{
  "hidden_size": 64,
  "tie_word_embeddings": false,
  "init": "normal",
  "init_std_down": 0.00975,
  "lr_head": 0.00624,
  "max_seq_len": 512,
  "doc_mask": true,
  "dataset": "wikipedia_en"
}
Each number is 500 + 50 x the weight over its row's rms, rounded and kept within 0 to 999. Layers, rows and columns count from 0. Numbers have three digits each. The size before them is the row's rms in percent of the matrix's.

# down: layer 5 MLP down (transposed), 192x64, rms 0.211, rows 40-64, columns 32-63
# gate: layer 5 MLP gate, 192x64, rms 0.225, rows 41-64, columns 32-63
# up: layer 5 MLP up, 192x64, rms 0.224, rows 41-64, columns 32-63
down40 117:547531482514546428514468490495619485446479453408415507507523447605598514504412398496538506526402
gate41 081:495526556464528470430517392501480564514463440391398494493525537547492528422456523504549516552514
up41 094:499513512523483460552467478405583545552358567525510487472439533443485475510520465465498417598418
down41 086:437434464539464426519454536586453547509475457518541546545472542525487390523523520473439505480482
gate42 108:484504503458536494441464509547547508450498664460539600526472496540514480549487525552500558471485
up42 114:508542466483502484428507497507466539549545428522452547465548480557450616512573591501385435625554
down42 108:502515519569567508452447499511560551509544571415515522583488537556470539533456505511469479539506
gate43 084:497612459487508505496513528554470434454479553490525556470402461425449557593474455445451590492543
up43 096:551512591518473494481458426568421505495522451399429600527440483456509523594470430508533545481502
down43 091:591563581532504449536582512436577482505512525500461423500530493467486549490480482518515531509576
gate44 091:561439421522420419576487450617581560480479512526555489437579511496547481517461531532560440556468
up44 096:565458482445422505513536495588561492534452514461481457411439529465491488511504544567566538478428
down44 095:470505643489646524570485499503479479536497498435564543494501455492503526494479405502475471500468
gate45 105:429532470463456429487447505499501454521457449499513578485437533528389480470483397493506506474455
up45 100:548471526466572541505497533495507536593495452529530537430457434501479368531460535494514510551577
down45 106:488551435514522520490469385626498574515395545439536452552515501508506468543474474561452466556539
gate46 116:447523525499456564601464448476419551485493617560523520485542540495362486528475495502552516425571
up46 114:414445431509476462445470613549514490522541501480492376505515431496535509514499549435515536409477
down46 112:514496492577458479532557604484445471520510516494564445494526458482433509520402462554427473479552
gate47 104:558514443458493480570470496560546466515629553504456435544374502529556523523535495484619501586472
up47 101:444526415436457564541558457495549436518501481485439498507475435422489564505497513437502551537491
down47 084:465529478490520559568544576547614500453478538441491425493519521397508478458495476532563484533593
gate48 112:486503391511571409508468521540418403487457404495483508561486502565507562494551456416525498516514
up48 094:511502417517439597528481411536464451555472518430485367471542514558459443599442480475503565462518
down48 106:549528449476611506514530514527570496469524475429481458535540497525472520393457523467465439426466
gate49 105:464482599591416459508525463489493511499493544458508510440531513543540525496450490465541397492487
up49 111:495490477504494425446336398506459554568413476490596473480426529491407500494520559560516459566490
down49 103:497543524489551559457496441533507460523458510522404519529589497363491510516567589554497546429547
gate50 106:327468516500527507482407386489463487469459505484473500483485449566470502448474490468389441506545
up50 089:595583472407471521529426538525568488389585512547455483556540481458471510522426511563478570494540
down50 100:463493465558577487533405473515467490471516428481512526510543485552452473527496510506496407504571
gate51 122:592444475532468495558545486471471526483491570395455511529504501540445492535546527443449535545492
up51 109:530398543484541485573546576520516520457505558458562460498523411537503543510546558377598618475499
down51 112:455556472483401466444418538493499533511475564532611504470602477456498470511457482477521503489592
gate52 092:501471486502533499526534553525542456509503504492541496465505542506580513582444381476503408511476
up52 106:559482562512502451498545539467534445502450495615463522506445504517583514437473533496535383556508
down52 098:415480505447479465460486560513538492579504533532484419439514445467455582489444444536550497449441
gate53 109:556501574425504497464419483535490427553503445450514451478488422482437364554576406508500526478494
up53 101:524436617446468465482445542461516502521467424490447450497463541464492445460539496485459505465607
down53 103:497566519448434481420524476428441566446548605554515602517498512542490569506528431423438480529491
gate54 114:515507470522480428495535468488427440483437568459435444441490457590483540481561430464536483473544
up54 108:510483459507524536431516443438529533443520425477536505500532484497499461512474493538444533485520
down54 107:480557472492527402473543529451549466551612532511547459555544416488506512590484434454503528574491
gate55 100:558541584516500513517538504440534520492501410475549466446577469415520457477451493510512582601507
up55 114:456385494513524463536549470525496477438436547483474554471472525467558464445476461526477496516417
down55 086:455554476469524388452511543477493452444404469480538412563508408617495510468584468449513444429558
gate56 111:598510524504497555609435619455562496513435512560530452517555463487522561532447458390501484508505
up56 110:352411514481413537517500424554463459521441423466492588430524485491502426529453553498542487470538
down56 111:557494453503503449471533478442525547490477504487459370598444408519430585466487481551554451539442
gate57 098:535433502521449591574403545502504647418524573478506477533471456477433428429558452483469465516488
up57 103:533622552625521425473443498554555496474499494489495519422461518565532549449399562533452446513554
down57 103:530484509430473484553452437558434536501543473545502537444461517586523457487516448484480503555416
gate58 075:517497519537537518469415511563586501429486480487426507566536474435630610515516546442487468498505
up58 097:571433466534486567427568492503519493474532504533580513509451580482513487498523535482525476402546
down58 082:486491528495435409467476489442430528453399530544444588498523481552448345533537420512462493517535
gate59 083:456450479495527479543489486557527524554478484476501530505490606489510538496468627540526431371481
up59 097:428495537414458391489598530505462532447558618530511517574439417442555556552551562535455507574477
down59 094:469456497544541444498474488448444578510492415535532487653566468557577502482472525545469427522433
gate60 081:407485478504466443556525488554441490469499592540459422357497506524507558544457445564514538458502
up60 107:491530508487530479521521498441453522581593446477545488461492516447529463526520453519429440388465
down60 097:494477437539508575440577449472433485532546384501479614530545561496541412519498508516387462466528
gate61 109:525555464481525502512461517555429495481510509526488449536491459540549465588468460439482502507591
up61 110:510511411496459532540641481565550487439507461496541527499544434565462425459538527493542564545507
down61 104:505552501533505512521563440436546511520513407555396511563549459628450502485422545436468482471491
gate62 093:508483511506541486493555459497464544408483526277427483571463553527493463520498605442525506436535
up62 101:445486484524462551557485545498568507599529453623611521490535473435524454406553488551486573550460
down62 100:572532534504523469484546492510447431451458476633469552634494608505490446522506461510419465508505
gate63 093:566473477518447538665414491500491452510499454510468473502507501495482530558627537556551439452539
up63 103:552480502458530459450411440554442555514508477557477483457468445464505566394457487495476478468562
down63 099:577576555434470481459499470469442555498555469510523603559507522577508447477481537462543498456492
gate64 082:597514513615400411493473471404492515524528541407456522419385558478503519539469508488456515448522
up64 087:455543458522548486490583459463517521403542514411549555525464454503477418501589625525528487433451
down64 085:588541494517558510493478517516490460556568563465478495512489565459484576505461539574562572570485